From a checkpoint of a small transformer trained on Wikipedia.
Architecture: untied embeddings, normalized queries and keys.
Training: a variant of Muon for these matrices, 3267 steps.
Each number is 128 + 32 x the weight over its row's rms, rounded and kept within 0 to 255. Layers, rows and columns count from 0. Numbers have three digits each. The size before them is the row's rms in percent of the matrix's.

# layer 5 MLP down (transposed), 1280x320, rms 0.0302, rows 986-1029, columns 160-319
191:175103161148136136145173132137146149180180116114133116112169085121098153150103097157127097121152087136112144115118112146114167133133089145111148146200148132129135130147142000135135128110105128138177112163118117174154152107132135103132147172127105131181141132097165118113139161165205128106133137145093151142127113079081117161125151102105115126173125129087139142134107142120167123090090111127110124156113152141163147108120085116132107160155132101125107143094112099157181141086132137
098:151113112161077124142166153075186094114064138054144153094127153105112161121093106165150158086152111101135067165141143121113118077151107083149113144124113128082096131123113137110167123117088150169149105127148125136138120109116153123198147100133100058058165109164133123150158180125148124158086150154123160126121181135116103130158105077192083130116099083130060107067094066132131144076116107216171088118173129133130167113117123135142151132125136130132134070127079150135125131126165121
103:102193098137111077128169100080138133131125075171056174090094088135146169140155211123116177106061103071074084122157103114177144024136134111158127149146093121149088196124155168122107100102113112127152113107118147120153120107165135161139109077128098073137087148146187171131110068100175146170137145176141127145137179149155158087113122129141165116165127111122091149171175141093094117151174100137151088149168072107122099068135102197151149120118123092107121118106170104169149129239128190
111:097121124122103129136106124120129119153085095130122118165143084123151086095173131136150132098148195110122165107132129121087162051115133179059148100127202077131129137100168188145092123175143130150115113100168122132145142135157131121076110139089157094119168121146068173121149111166081057139111150176083101162128161119159100161133100172125054155098147179103077162120112071125158144042127097098067161164179080184131131178154133162213133172162146121121136158130168150116158131124117075
096:132131161112090121167152122122119119154123132147083162146091191098081131119137132129144105167179100128171134130165130109176164151139112082128115114109143109131140116156136102102078119132145139147113116139122097128059087133097105137163167145137164129115088112167091113120135068116083090109030103093088095146076176072196156110151136155117137031173109108094153125099130135102128088085100099143129127143090110111157173150088184134136105089103119127154095095083099183150120086068121152
088:062087145131125133131160114128139134168118175123124086125099144152122095117143091106142115076139142063119113181089062143119143200083153089116120117070112141086124179120148034213089062119089138062115186124111138130152141154118102149137128086130154090131072151139192165151154137142134112058167132072177150078139146136117117125066136089091165138126121136107133122132142107106121086145052107144077065136086135109093087147161129129141156148100148126138125115157151153141114158171065144
089:140195126168151139148136127025106101148097130115161117156169094090143156094186108167158135154138108115097082114064218129145127137178131113143078206128136065090125119174141131081097098197129145121082077201154142126138161133132154056145116160131157063094090132120086108153139163126106085124124151129138155112124123125132136117143199134124074147135185126121142148169112095166155118139126104158097105105099126117117096216113138089096077101108161109142119141114114078155124090120124089
107:133106074154134148094153148103094129167054150166101112111102185140094097106159112141106121132148127143083081122090149106153093165122127165124151124138126085063041081118105069073086134139137162172100149090122180120149046137185131072161133153116130145140116078109189089159076099144137110063095099166110158110090177131164148053118139147117092120162197088137107132088089198130152137095159123189109117183142097126131071106146161122099035098157111157125162111107152115118095160116136064
094:054173146070114120149088109150102113126125153157064109168155167097120129093165135182125137141112116123116162123110087153128158121094122100134134123135112217107130093158111138181173125155103109087102107105094143062122070157116128103124107127118129137168155136071140161135098153174196073102181083128151081091132133085140097081163038078130128140141122133093170143134147149183128166071117159155128190087143116144061096170098067173152106165138193119126111147113148086168156101124145218
082:074170171092113119096105107145120080136097095163161151132122181101097130149178123187112122162103097138167113133154136165051101097100006148114173127126146099155137093083182130155088149183116116087125127139163155087121151135085138099157084110151129107114099128148163100133058104125095122123146168144115099086101084092110121144096123091102115094152104084118130103118183158160121121124091104119076195160145117131142164106050144063078118115163117112129060167168129111150111116134178110
105:091141167115124124176143164127114089098106103122129139104188143110155120104176071113108128186136068056158153140136090143114133131138102122125119132126202138134147091082145144137116075131120153096102142127124181137135173124112114183149113138122088156104096115195102104114122086096180126126162088117209083165129124139168157112095178146110151111118143111196156114123183121143115085144174078154126063065119213155051151090132122129137159089129098117117189115092091086220132113107164072
097:139139135095177145085105135087139108114124165178198119139150138178133154095133111120184097112142161131088132180167144118126123118112079172143093089117180128160122092163130195113149155112148096118105066116138089157102204198116122146170067156092134169164104102110119075075138071140131123201147111081107133130191122169179137149132173080084150079135156150093096120145171079177140095080103136094140103127141100129165113086155140104153192077166096086107121103137121104141171160072106181
080:118118125094133088071131114091168093135138090106130107107157134135114099174152124102121110146115141151145141165133141152074131166166132152093198140144119135069139137136106177132091142117102071106143223143124042111178101135117160089181080138140120122124112167114110124112098072161110096134151208054091126117073172140137137111089118131137088103113120189144093147096164174116110134155070109117087123108166109132157115111083123145112145112116105157160191099158134119129088088151128122
102:097114121094139079088148073149134106119156149133105162120114122069121188131118189099140170101145147146133085148109108151119115121117103148119152117078157153106128138159190059117090073132118188133125165099170126138110102072144114145121114110139131120118176168136120146061090098120160121120089134155084166185126120109063078158013081107137153203072133095107185124140118184133146139119153136137140113170158131126132055112193185098146164103109187147147149159100104151111138145100181163
108:143130142140114088130162183177158138193150137150125094132090124131041128086158172117156109168148196159126095084084139135117140125128164100173100115132184170142070097124115227100109104083115132132135108137154144115115147121068134131118079129145154147120091111167113120122101122098158127120217143183057124132131159072126112128102130150137132181077169121104124123105173207180121129129148102134162152132087074128112140169103143188139109092098128156176141097122120080118138195094147133
099:106140136146137153111154169112138161105117138130141179093122115084152203151086150229181152051129163159114066157132141137180130156164079112140159155087163138112115115090110188142174094144129109109092112132111203144125140156154127133164127076130097084203074077112110130078116162137076127119150178148123075126143070073197127119094125133147193086140101128139099094128082138152105134121086140077088141092166100103168116137096129125125111173149185134189120116167131103073091124074081119
108:153148086114150164162123130134118175176086118179134169111096082067095172163153157185091140139101139147147161093074118111142136158109129123109097115078165151156112128112166121140072162146114124164144157138124148079149125124108163097147101164103103119119175138074109126078144147141093100155102107187115192097105118132096096123098155083140118107116092096122115156142102139107065146088155075154127094102123124141099095163129107098140118139114129119114161140161131135131146148050178142
095:097090168093145157103221132139185056122097151078121097142159163078151088155220102135167131117187142138101147106093120158178114161141125077185102099150118049106086176121158063100164087101136162132158142132133159115108110126120149165116147105111110161136114143159189121154136127180204147193099105169146054156121137114138128100147105143145144148130131118152125099135194125186130186096155143175121124155071155116082099178155087097068142094137108085042129145143107133078178120108065156
098:111092118158147147105164107159153157097064134155173094122072115158078122134194117088140174162164137092067135134131147203177108144175164162164127175111123125131148160114164097106148142124184113082096096132108141114144168137181192128130090102119144054179119169066121074126137173183087160148179125153167117090162111162074141097147105133100112117087141094124095111129127093132132127182124146108116143111147193187169080080088061101109137162166087115090156187155109140121131115099161027
093:095215161128172078089109129148090119087156124119112157112100136131103122142127188145072084193131134155052137106135108160151107198141143084079141160137149148127106104163087087143098064111141121084080151064149102092130083142152147124109085140207105144125128148137119114143132143115198118189102145124167156130090120167105171141146098150144114143130071141110100117149128145166149144162165150191168152150153065066113134096119137148094107147145114134105128189126142076108142115100151135
105:094131132111147128149129144143129102079114110127103176174111170092168127100065142167117140141172151161158151155166132125146109143122161155140067171099099102147178197060122135125086110172125090102187058132094154145105120124134196147178131159149171152140175103144104077120108143113142159148081123110136165120044177158069140138164096167111111122105110159168130110127117161195139099177171102118121171114157132111119057095137110122130091133112121141094172198165068104140130116082157151
103:175126150140118080190108141093116152182098150142167125155154061078148126078157078069174143198112144114112123162088162188091126184132147134112153084121175131171131138068145062113178121164151106068157165141139102118099148141138105165098126112095142117140081148071142097131088146101187083123190135162150103085105135102113124122115134158148108162126093104135186168094142096126162119092108125109117095119160153100061124189155190117163121099126119104161096083098147099095083123115117155
105:116170207108169206108149046114113141065100147114142104101138133126104167089179131095151055162170129132131113184094154136102099088154129166097144120191116108063115163141154101081163112099155114088132150063116130139207162121081100089096157104131109107148134107205126131118112155169159188117137095193109155095141133164061116144069115170172113145190137141152067113052082150121165097095126117159161129159118162146132092101112121071127158189092122129131134085158100135091136127088167125
103:112157079121137102144133140187136120148119097146124130065095136166114137084122167153078141139116127178103102084147122127149133192129080082142140105101094179109121103087148119117128121056155139141150169143118128136134119135130111115064093171162178089089140112116078107201194180150109196240115155145130120096168087149100155124152119131157099134136114116056153114196116112091154095122136071111135151129130144088104102137123124076133045135089173108141141102120111106134117114134166117
106:164085100087139118118047122206129094126113171154107218093126138160146153181126115082125102066129088133151128122079058109111111096104175114064152111181167207095167096137090000161093126133111158133113097109144087131063150142133141124174139141154090139123159116079146093098118187129233179090176124115191118105148122142138116117108123153115119123132131150131160153071131119169132093120117122160155128124140110119132197144084122163096156159169122139112170219122113084079180093137172137
090:170085094180155188141126153157125166161081172121143170158156106116133158075133128148125133162124130112084139133179109082141098137145140125124143161138133123130158126078126197159127153114093135143135133132089165126095096170168109124118083129128187168138096130085104133173115114129092139168125112090132073115163159148207112137121114110145144123184158089092071125138140173160139127103162117164132089162072115144142155158148146144136182124170094121128153111061138140126118121137117172
101:171101133111158124136111141150129137104111129114101147094088117128082129131088171108144174136121106097116184132162145121157153137129097131115137123167140132126079208079120173153158128145181115087128112125049155100135102115184114171111153186109137082118040151103147135090122095084194153185141162191109107173081202062151136118086195182138138145134127119140131153107089164039134123098139137122149156179155100126141088149106172122194122171182022160160159152095154134123142166122112152
105:090063150111157123073095108061198140148130164135136060113129107081110166126105072149104143171120100134091148127137118178107132156128126164121054147139206108103109146154120000101144094169153124078188103120169135114162167169138110117089112106156204106139138145154141123131167182095218127106150124149106119134144103109056111117125073133138130146134174129148101145128141062148152108113174129143114104141158146124132086139127156121108095109138099120166120171100114088146109111162086125
087:104114130098135147126058169137086125176101134124083149146136158110131127110159086160126194145083090163122130095152116079113096158120127106146173186146118107145147128046151076122158229119143150121163151110145108131159105153175169174171051149167128120149104103107163130120153163047100130127107154092157138076093084121137167088103109148154120113138119129120134135156142125154150140149128159132153136202118132121119123130117159140120190128087112096168140183175140157174105138093135129
095:106144117126113139113116137113115141093086152093087149112102077160106160137128163164141131123163090080199088062150118104103061037137145158074143159157082104180114141126186141149155140134126107167143165064176105109142058129161143133094119077121124101118135149061131130112143125142147092141154208115127076096187110106097098171160112125120103121165109141107164158144162144147146117135174220156184121120113118143143144134029145119143107079101100126135115102113093116128099081195163105
091:065113109129091111112143147145147081106124148183199093187163137143118160153093091067129108045138184142145153130046074123148192136070184082116083156066125151137136094133194094182141115081142096162193098139126165130115145137100138148142062112127146120127095214114166109073129102136156158146129133175129128137070136148101116138095121135148134097131120110116149123121101155214093110080110135148181162125067150128094137097142112136141089106133106167056133133124132130148175134101097130
110:112142128086158092110099108109132096158091104126090172130093131102105151123130164070135162122118137195116115109150177115159107125184127138111117086090151134057122128100175186159152186066111131073079145117175038143153132143112100110130096137185143157150092113081161139147145186141131076147145174108079108167117119127110136110135114083105140161122107159129192082084099086141111114130171150120122169134154124116121119130123108106100125112123123149126133201095092132094128101095134094
103:163176186081119138089104148108165117094066147139118075149121138089155137158173129086100184154147134134137160165110199113098154145118142092120080147149146150175159162123140079112136135104123077079163108120175159146121094105146156077118088145154149089090145102084079092144139140178159149131138164125187113121155125097184139059088113121146125151143108136075119115153146098162160123059158126159083171125134147118123151131131127091215146163093078126169152156130122128152092119099131112
089:105155165100182138130115143169093087064185165160140131170148139181095145109104094150119141139172094154153101109099140162095106123070081162142116155222065119109060138129123135179147056079093142158144105113113122199171105183096153121120136083133120175187137145134108097148098183122112149137123107119105138122095206150148120125180097132150150218119190049130173130121127170120189105118191152175128118099079183163064106139122105141126193075105140122158116072118169076164145125123109151
104:109137042087103070162159180096122074119121100034101148134088103100161148118181085092141156125130173088064189132156185161140084100073119116098138080141150151096110094134160085118140105157177133184142109140127138124144124099141139114109141092156154157171095124106094128105118165169100148184206090146098153101130091099097089166102122149094141189134132121082145121146100123086118080130134097223119140079080100118157099133149175144081182113141151135131135157101136159145150145178112055
106:139116106140134104098166132135161092114129125113161149143152123164102104155100082179154146051171127109084120148106117124123216110126195101132116142097141164061133113066075154069117123134120136097165111135055063102093094072151104162163128172118156110110147096102095093181112132135087143101172138130095156157119107097099093154156110191117144130124149119087162163127205100133113070105141139158017117143143119153102099121170186092128114122145117117110074164101150125055152166167083066
099:116110135134185204129092141173110142165118122091167099135118122114085086063107174131068146173131082139083096063085100105182145098138114172120103217159111134084127095148104082097117115081145126077072175128178129147155122141114155128122092152128099100086148139154170157152186119133134122157084127126121120167112154039098127126119128192103096200108168108105131119097111112110086162086158106193094154156141097091120113130149142140105099117171176085104083039129086154171113063091116215
113:118059101176113124092108127174147081141146141169121123123121109125156126118131139142122124178173168080081179155111143150111168147123149175137119119092145115205120168131175078117093132181181130118140153114159074134139137123137132048101131051112163105146149136095146134136147151122122113096144135152087089136090085108153129040144143071140121118129143190115080176138143143159112117120118072140089130084077133120173155162115107085052156142087060143076127149087137153111136214156193126
105:155179122168113151164171132187136130136108111121123193136195128142144135111126127072148132099120137131156123120139146176116110126153135182117138084126127111102164111116094028100099173056102112141108162102113129141106135102091096225099114153156081150175105206115076151115113141160137170141133182108131150176172132124126111113169028096189079147133139131153192094098125148107088109158103156161091118112109138115129123141134130142143094104117133137164055208178179132074109146084096091
097:080125095076134160072110139134154152109099144053087093133191134229108134088104135172162151097148117120148118069106143119109142092101078093183083127149181102087132121083188097137056143124169167163162066111131143099123106111190098144082146107119141104075075100139155103136170114124121096151126134099152179117127171147082133172139090065063123109134104141093044147110143142120143119080117139116142080120114144119126143076120135164073103083115115130152093071117110111161107059161163115
090:118117141140079182111142127051092155117136146138174196140129151172122085074101141107110076085079077146147070127108133113111088109127121165095110085120172135103120112103117159114080147127059120100152101128140156096180142086067105056179161113113128136157090164102110032117115077149093075149141113113172147116111113136147137145122138116120117103164129141158118162125091105128155113113119109154140098101151153125123112165064187099074163092128099207177152182162129158091120117055144079
098:125142095104145117160122124157165130171109073120132155104143082104177183108112137181135152118101140128105125131146143102144179115122078124118141150177110199106102118124157187126200149113154175086130142142096125135138068138160166076138114080146149134125120108099192220093159131139071074176130181066105125094143151128122072150125113129110141123124141064117120148042099130146150103160145107125192128161146147116126080122134127174090166097139191099160140189210117121077056128165140165
103:128098119150119129205132135125072088165107157025058184175129121100130139125106116172143134147151154146084145134125134128140170125166094150138130169139162134146088194114130145158175113127133160148168133068131154103135136115170194160166123151166138178096149101128131143124092183064035028123129142156088117144096092127089142128188109155132179120163126092154115118157149123120120050145138152097137154125193163092141135130147092122114139093129122179112133203114186141115137108110157193
103:098147122149060131158111137140159186104124159140166160093138080134156108114151141172105117125168090129117111124022139124158130157187138096099094133191119114152159109112107127161119127087110104147165146166127149138160162132120118173050133162154103103133129114123153109089132123111119121108101121104095139085151066124077092081171181140098067200150158133096143139123169169171182143053132066123130102109148074137117156163103068145142155092158219085103143164142143134126164131100075175
# layer 5 MLP up, 1280x320, rms 0.0946, rows 987-1030, columns 160-319
097:107137121137138110174161139155149126144094114098172113118109145115113086128154116179176114067154122214191134123129109135139112091133145067128124169190088149085164115136082161124126123128103144108204148140092115099091139078120144060218094111147090081125155109195139117156089156103114104113165120131153083109158146111132078204122090146207105116162147146150119119128085089135114107173137109102180142053193118149140162117131139156147209093091165157125126046129134124099139120113147158
102:166138157142118121085126177125057146132104107164090133097133108127156146095137105143134177157161126151106066146149138144142111127172137120140158097075092158113110097146183168156162095131074130123143199118162145204090123087156095156163108138131126130045147168129079167165089088183123103167121098143122144054138190132133145125068143113140100173162144076112148116159125113157127133128133096119111113154122052073173088082098128148145173143172137164163120074113151119070083071162133096
104:173087139155126145108166125086175141132104123099106163122120124140153164101101131077130175113132114186167138100153099106171110144154121103183143088214156114155090130113095131122181077092133111109101148136118118160105128085211057192103164186066091139156090116098144166148133107103081102149098090113134130128091141136092117176111098080162107064134085137151084114134130087115083078144126146110121112088210120088112154097096181181125098142176116146133160039122161154137109140112130088
101:109107124113119109088181104161104101171118095151177080107143121170190138175120127109099153142123215111102101079139137180085107122078149109118121163103118213161068106088143104176155125108120111096175134100137155125157156099107071092220124116123036123135111137161166139145153170166142173147189114199122178168190071152122118201125145125106127088149096135140109142142106115118129099127112141117166127146131217112085122073124104118148125158142124179074140130167176087105136165145148182
092:168094114112189075152102233155077088115142083070134060090156154120129114099153159130131112127117133110109087149097167157150105131183108147102177129120219067134139144081141135134097094150149183163137134164127112156122159073100160089102158164102132118141100141153104120106182085162105146176091118171117163140187143157089160098151178135174115157102154105173052152154074128153154169147147158133104134129109166134140171090102154141134037108144155079154117073184131095107139045128174114
089:121140123129168154121162098171094102076132132143158126149077180151134121127118153138126145122129143110170058139172077138184131162164119166107144147124144118139148098104117145088135188169071138133174124102157136119115136143115091173057177083156159149141141097139158143101147139113125148087131156167105080101130099105109129174092084116135154129170125033110123140089107124141172168134064144088098166065157168110123176152144095128133113193113110132132128163116135120112151128163106114
101:136086099107145157116143129093086181125118069170060138099138135133122130114118133182151153132164107122157093090122130108129144118141131119134132120142135131122098102163142121067091136107158125149149135180171160133140097177139108084146087179134077155108133121110087120143075075122123151096098107156080154126159146090110169119174152123123055216090142164126096126149085152134072096079103153196079155135182159117146111093165132150059119079089127083140175065140108130095138145076122064
092:100152193078077143142110163102110160146052114128047118155157117205141088074153134167135138175138133158070142177151124104155170102192174141145137121182084124128152097121147123136174067138104081117106114162100103112127168128144102136164106111140159115094171087112111180134139062079182111152163143128162107149210105069133129084064081123147114123119124098176102146108084124151129074141186174137088125082095134127103124144124113122096142166182121115083116132093071131200115071165187146
087:111157132092152095131119146161091121091098212133148089050128124122145159070130135129099094097114129160177161159118077176132123121173099086143108155118096121135118108110086110117112125108120157129130138125155141163150180129136105125097140148095173148128093160190161081149134125081093133149101074172107186115115109165100155178121126128118101161121108096191112087144156167094079116194097088172060108147170168159158102090126100153135133166115127091107074098134054134169126153127124082
097:153108144088156115156162115144137091095116161096158156170151089152135120155168102092137132069098126148150082078119189133124085079072048162113087162121047126121130099100145148134170152164090107067108168092161180181143133128076074179136123138121115144131119109182109111150121131111165113088120114164142130109125142077115160155093108096133120039167133120140132097155156139096166172096115134139126143174090184128110094127201086124171132155151098194155136160173190128160115110121159204
098:130170175091151146134073143169047106091144098155107153111158114123117146102139089175142147084163151147134071064156123126158091113106147138171164171170130116063124108110110114183154144146144127093168185084137134166106106120129154106063128134131074093118077134167168125081048086120123119179137137138163159078168132140052160103142163082147200128120157110185128120164122153165158178143128192074092139051135172123146172146147126154114086123116125145075146117144126115064152053080198174
087:095114150126132137135138089133119140108121153097106078119119179136110139170110091127107168103104191120133111129076136121171046133169131135150122169083174043080151139136109122152085141132192137114119155092076107148128102128112159133067186108150095135158097063119138142085160141163165151071130154112145113146119156143080170136107118106135145167092146254157130155084101145142144092126127122129094077124123102137109161101125176110112130132115146110138121113122128092153107134189087093
101:149123129137145125120129077189122152130133083149149104153096124094158103152085122136139107090167115131150097150125101177115110146114142078114095151134089097131103203118161139106188119129096173087170089152135098108233148122124157091109064092099129081115107099150081105160183102089145102163215111187080074126153121126098125113126173097122147107123132107172117174115199162179143121128077139051176166117089113156127134142126112166113135152158116145094106126153154131153130176120067162
105:056119171065131136127050093121157178142116199148136116109116114171112147080152092138135126105048103127130078107170125115139131066113068141102144107112020094082130126138115109150124185090121102106137134115084038143109147132130058132149207167091118151103103121137166158150112131148128143052120154111118159150111143117154164135112071145095121062107081095180122189094123071119170165114118179103184136106129129062150151120175146146193099159113148119154127155100163154102094131105129136
098:120174123115129136139114111103110181112127072135101119119152077078147152164127147064116170160122134147128087149056105131149076100176196157158111130146135136036158133081143132122117091106150126120098095059108122167080194137162137185144025111165087143127129111167103138083178106134146109106197164146091134180085109115115137052101117087151173168113098133122125064140053129128131108089171107116094070131086123143123099162149116129095119114102093178134122087099205158079112147131031131
101:169138173140110116139178151092177119105208105140089065123119166119133099122057091152134100121158137114150102149051138173144111131143151119156086100162141124163113195147103158104131157123199112057142052157097115194170125088103172118151115141130040130119164063148066130176155118139163108175096132100157122178116149120071152154144101110126126162126149179074155099139138095134171145149111143099179087144066170113155119103111148128087141116165089127075130128114123116180100156119102122
097:173091135075119157110092153133154110132087122154122137120122116194186148114195115160140092076081100099123142149171139139155194111158130101169116152147093067185097166171137064233074106156116117132135040106170124117130121137170092138108152148148152161109079177116155114134102087131160106129100108074129094133143147136145102118133106138120099190087118121133140126126173075127062129125149101084134101119129137110076093170154134109137163173111103114123145148061085115089100162137136153
097:156144182125146137081182162133139187149129177085148089199053197145111129139141173185190071102137151127099118120112094130198136150178109117173147143158113066092162149109072109098114087157121108091146225155092108111143165123030081113140143179163153149119158052113108142152115110120120187116094154111121104115053184133117126091129154088156132113139082064101124152151175158121135110172163151162143117160143095143115117111113171173067169180169118081135062143126129131153101118094139078
090:153137125077187133159124117091143143080128112123108131178100101142195129119117111166082144097160183114170135127099097192141109135208092102176095136122141121176146153114156175119061149166106228153121115119149148092071119123121108141083065136143159056156119127142115121060124075186159121096132091102140107083156137128133167146121191141112115164103096140114118160144158144127112126130095133167133136182154143127144186119082149128093136104117096128143097136155128108108165133113137142
103:113047148171150111121135140140172147122136101106157084135174083148143138071151129137053134137143119120032140098100157090177070157159079111152147089080143116137145114131143120136125107123122133183194133103077159132111161095127163164105120162146126164129134114093147120082176105089141132059156129130103167186160163058094104117123072103135153114112051142181113126122050122165104159099115141175160160097069130150187162166146169145157107138137122131150130114099079092139157137135119135
099:176101180126143073132090175127093173182163123131145128142109102131074192128122122174171093117073107145120159157146173144103182080050131179143168155099096173121083157116070051086074153125108159073156156168202129066120127136123087162191124075138172123142120103151188214125166089146149134179166108138118114140128126075161120141101128125112067094122068027071177146118104149134129134167119093109056097145113094145142121150129114157153078168155165091156130112087113165155120088103101140
099:168148156145147182144180083106194150114088141123146109064097060086138178162175152120171129141164126174172125170136145117110125093145168122114104097139119118091107101091127136116166169114097110072170126170105125122138134194127125079161124131142131157095108178126117163098111124160140139141135138163079150071177158094143093101097149150153090125149172153158092146139122153133145108114124107145126170188135082124110126077102168056114138148179128126101119074115084155123169077061133099
099:128143141133122113157064138149116084191157143125098138104176120183121184154127118159120116148117173186133125105131134121142170091215165003096135098157162137117124088104148108153155168090154080128076098153104191133139067158157156136166168117168131096119160120133174153132139172138069109106121126170092099142129087121135100101164121164125136121057155132145100149125161141131128182112117169203034154145076106071132155130098161130139116157177176055168124166139093189072114086119143164
111:154113119094170140127142160121051168132113111172141099112119116159145145127161199124158138120171163117078111117176112114150179121137084180136138124120162174154128178147126138141082169126126131124103094104088147155111104138127123149100106137142145100105082162104161061114190153119189136114099202150164131103168163076091140162157126208160169131176127162135151098189158124152131123073180086134147126129152119160120125079119154084115115147166108186058148118135142052118134181138103142
097:111155160165112116105164106093097069061133144097147139192119095143156149081117156090123178077105127121142107120097189067173183137148152142139133089191127081138111068118118125160154122107119151122128159089115127071157124142164134150108148130114146137122134123150161122060140182127123106121125101134159111112144099107123066120126079116122111151111087129080149185159124137167118118087127149153089154094173099139159145210131062113124122129138144126147171136106053147078126119140114097
099:130128110127112144121094102124090149144141061150113134127119111221182064104103095123156118215148155141115086136122138137155173163120161129127134187121175124173116168114151120123153158150115151109084123093164104131073129068132217133160103127208102107149139111092140101125148134143128121145144158165113169045102126131123106040133082051098106133092155131135155111160097135123126153119147130032104134159099115133180127053143097143216118135176105167118162162108178112151119134140118138
106:076118118095136180123118145104132094138149113117122112142164180126161115121111134114100088153148110142099133044137124186155157081108114222074112134178186170091058105141174162110114071104184138095150115100105166184167137117164137060140163204116124143155153159151129086144112113142215113106067139143054147144123178111075144105160125090137104120159127134113159133159105120160127176132095113107106135138151135120109126150138134178167147119086165036123132119213089195129176091093179131
089:167111183147150129110083117135151133175153102155093160130111089135164116120135132147152148142163150126141118091137173161110154113124179132115124177144093129151185113172135137115180094118096133142162118138129151117154015156192096095176099149072115151130151105144124142099133177106121074123067180124133049142187143132103150135139212150141105137117140095128107173119172142101101105115131119198098095108127122162125081176146097129112140167090122120177139153177136080175098123119089096
091:156122163127116152148074162133139087150144097121092116136125126094087151152157171138185143107117170109146134094106096129087139149199133092149065131069105084144192117129175114100121143119160102152127107108136089076152073131183116121162088099135143157116115111193138184110133111108067120109049144087122112183194130139130125164161090069102123096107130197146138115110142170105153154107137166151134136140115139123087214115169135125087135068118136127085120138089078132102173165139104115
095:181091113195143160101089098134139106152098086140128129085110168166170137136103166180123126191119103109138086116161144137109056195170161169139095085112127158165109135145068115078099089144095094110108135115150075157133168102154129149133193078128116151119147081155062160196151131107127094148140070070131151124130134124103140119128124118149100124123117071191099157118097166032109151186160094097090119143193111149150125185118144120116147137139168117182132103110102134114112120179176100
100:163129106101148108116126150073127122102118133057059114124146120083116162153075152152125168106175169183132099124082060104147139123112105097150166169107169086101075156157089047154132061099164175114117079128114079184110132115215131132205065147167158098116122138102060113096123165129138096153100150123106045169134130097068167107116087106117115134138134131181142105107098129139109136152101144108159114136127119146109153101169100036106131117149166164170188130150101079087169111063145159
098:153116117081191081078165183162120163163081188126116093106107191129087181151141071184180175158164162131131138156137088129144132142101052173130046167150188156129089145109102130118105135078093104163137117122148142150155149075137118150171139175089105158147155132053108157103130142150131142187146140135124090081108082118137148090104152088069139085185145112135120129123141101107134167115172143121151084130171160173085118123148136125225156192108144131197179109164144198123130120131123130
099:180104111173143118176070207084175141150138158127159103113063102127110124107108118120101098065162131135110118091164074164178115108162116147161097104132089070119129098155119075071121105134119096086136145149126123098132121104138104132140127095151125217174130148196121159110116078151147090122162091136171081097160092096119137159066152143113202082116102018079109181098114078123147112157156163116134155080090080196085130152122111103163127101103162149122111103111132137114118122097177104
103:144099170107110160158182114078124149086106115085130125109081110146147143139115116104122122161159086138114151116196102181114143164132156156118137148133134108167176143087206158078051106163105105081121155083132097180128086065166147145137143146042077163095069135174197198155124118140136107136098101095088122121098124082147074103135094137080111089130107150136085141175120095121147079148130094137109099151084103085158052071194173107134176136113086115148180148076171139152164127137171132
098:152101208174138120142130153149176107175127061141181097114153093058104119207129075164154087141147119103108083114138100112131118172126082091089133088137087132132100176082145149093124166141129147146135151133165153107119141150076139118120160068127139146143151094150161135059144113159061047140078165104134150128089143123136127137145087098119115112167122168106158138122107112130049130118095118145110082154127049070133154168085135128113120146163179136157135110111166125100115152189112103
096:097122093168149147131121046105083155144102092107119124127093029126110096173133125112044113136195099143085115126124107102157125132150154154105107145136082171097106108148099133089100118095103062076085113190162151122084117137082140163164115145147151163113123091196116152129126155072080142083124062133120090211135098099111124184099135164082144113102137136127120118135114077120071086124158109179131119042191153180113104120146121168102114095149107067119144133102159173155101117182131142
108:140144075153144151168135110146162125145113129116079167141122144094169060178157113113153093154151139075054139143139116123189105169191055160127101116121148110105113197133196109100121071117061152120086096107120164121140115148145123125195102084188101064111124124151171151139186080119109139129147183120113120141154128048131126166111167077158182078141133169129137117188148104142089111146109169141185072128140126120187098133113093145103154084150077135105159172142123148134133147164099070
101:113122090113106177078152152089172190179176118118123097071141165095067106152129203192124164128182124099093142102076111163124105113182151108193089185153098076182140146116188140106104093116123126164157122101110166135171132164113135154110130172189173150126084095143144121120174172175104135113125168087159187123116143044113155070067078092152129154114114157174169158113121124074179150106186089083158136126095135111085120121119099128125139159132085134080134215164055175135151150060124127
100:163110136107092193142142136097125100112126133113168104133194162127094100134147040083139120123110106164130087122151087169133029091141129117096158129191131104143091121111177092126171079115162102123112179111115148156137132160108150107099094166108092130093204161136137119170121165171092131099176098153139096088182160113098136106125132159133131099127092080095192128104158162200050107173090099067110091126157130110190082115144084122151130114144089074086154133131145139086101108140076124
095:071152165176100186125135173064131162104098131111062184170126071102140116104113138163150163130133153134161100063055080100124161134116114097191142114140135118133090130095140130092176099110115116103123134074081187122135068172134120164108065129081139104214089102142159118174087088191113115160091096142102106134123139116104103204158146150096139116171116143099100127114130146210136075138115132134153158134092188110124150079168038162101156140134120148099156094137108142113140122122090121
100:126145122157151144121138156129084094121131065097098156153142125076137112117147144123096112121147209164136145181087107129114103099079129143149139138174162127096095146150123094114178163104142158140125158091136160131157072132176131078124134055121175124112104104129125113114146157120153127147105127105170086100097127159057150156172080126076135072122146075151115143163177172105110171155121122163188153149145110178105162147114154113106093141158193136160092115109092111192148126128073142
096:077184106112091149089151172150053137192117180160122178118120165104149107159149131110078145160152137162110151129116139134149123100117095152147140140151149127107099188173141143208114060125166125117096065158155116160088164120141170163142154147151109154067114106102136133153156131138194118115105106145082160105129099134166075146105102119183153114146070138046150163158152185128135092231135141114160157165199129131124140122130148125134173148112127146088124107192071066154107121084153141
104:158159116144190136166097116152124176134135170074085147141129170152163089114094128108142119112095166126139160139173077117099109090143165112159157129132084122124123104134184127158146052119127116131044130137130097140109153136161127077133134149093180150169139100132091168057128093167116165146130116144127150132098148099164141093092184128110178174162104146180133136117094093118131041154122144161170180114184102129105124101071175110111168124077104068142126180142122147125058049150164099
102:147137179107135153185115139121102093085145155084138137112155097066099157153134154170140172073173177145120141130086102078123148127099097185110124166129157132123156123125108099106112109099069156145166135142127112129175170098145106112160112134137136084115077150119176137171102180109159177120158161138119140161146156105096139153142136082111102116104188104166093117140168161149125161121118167135156128150155077076149154102126095052157144123122155079111150136119111137121117107073101153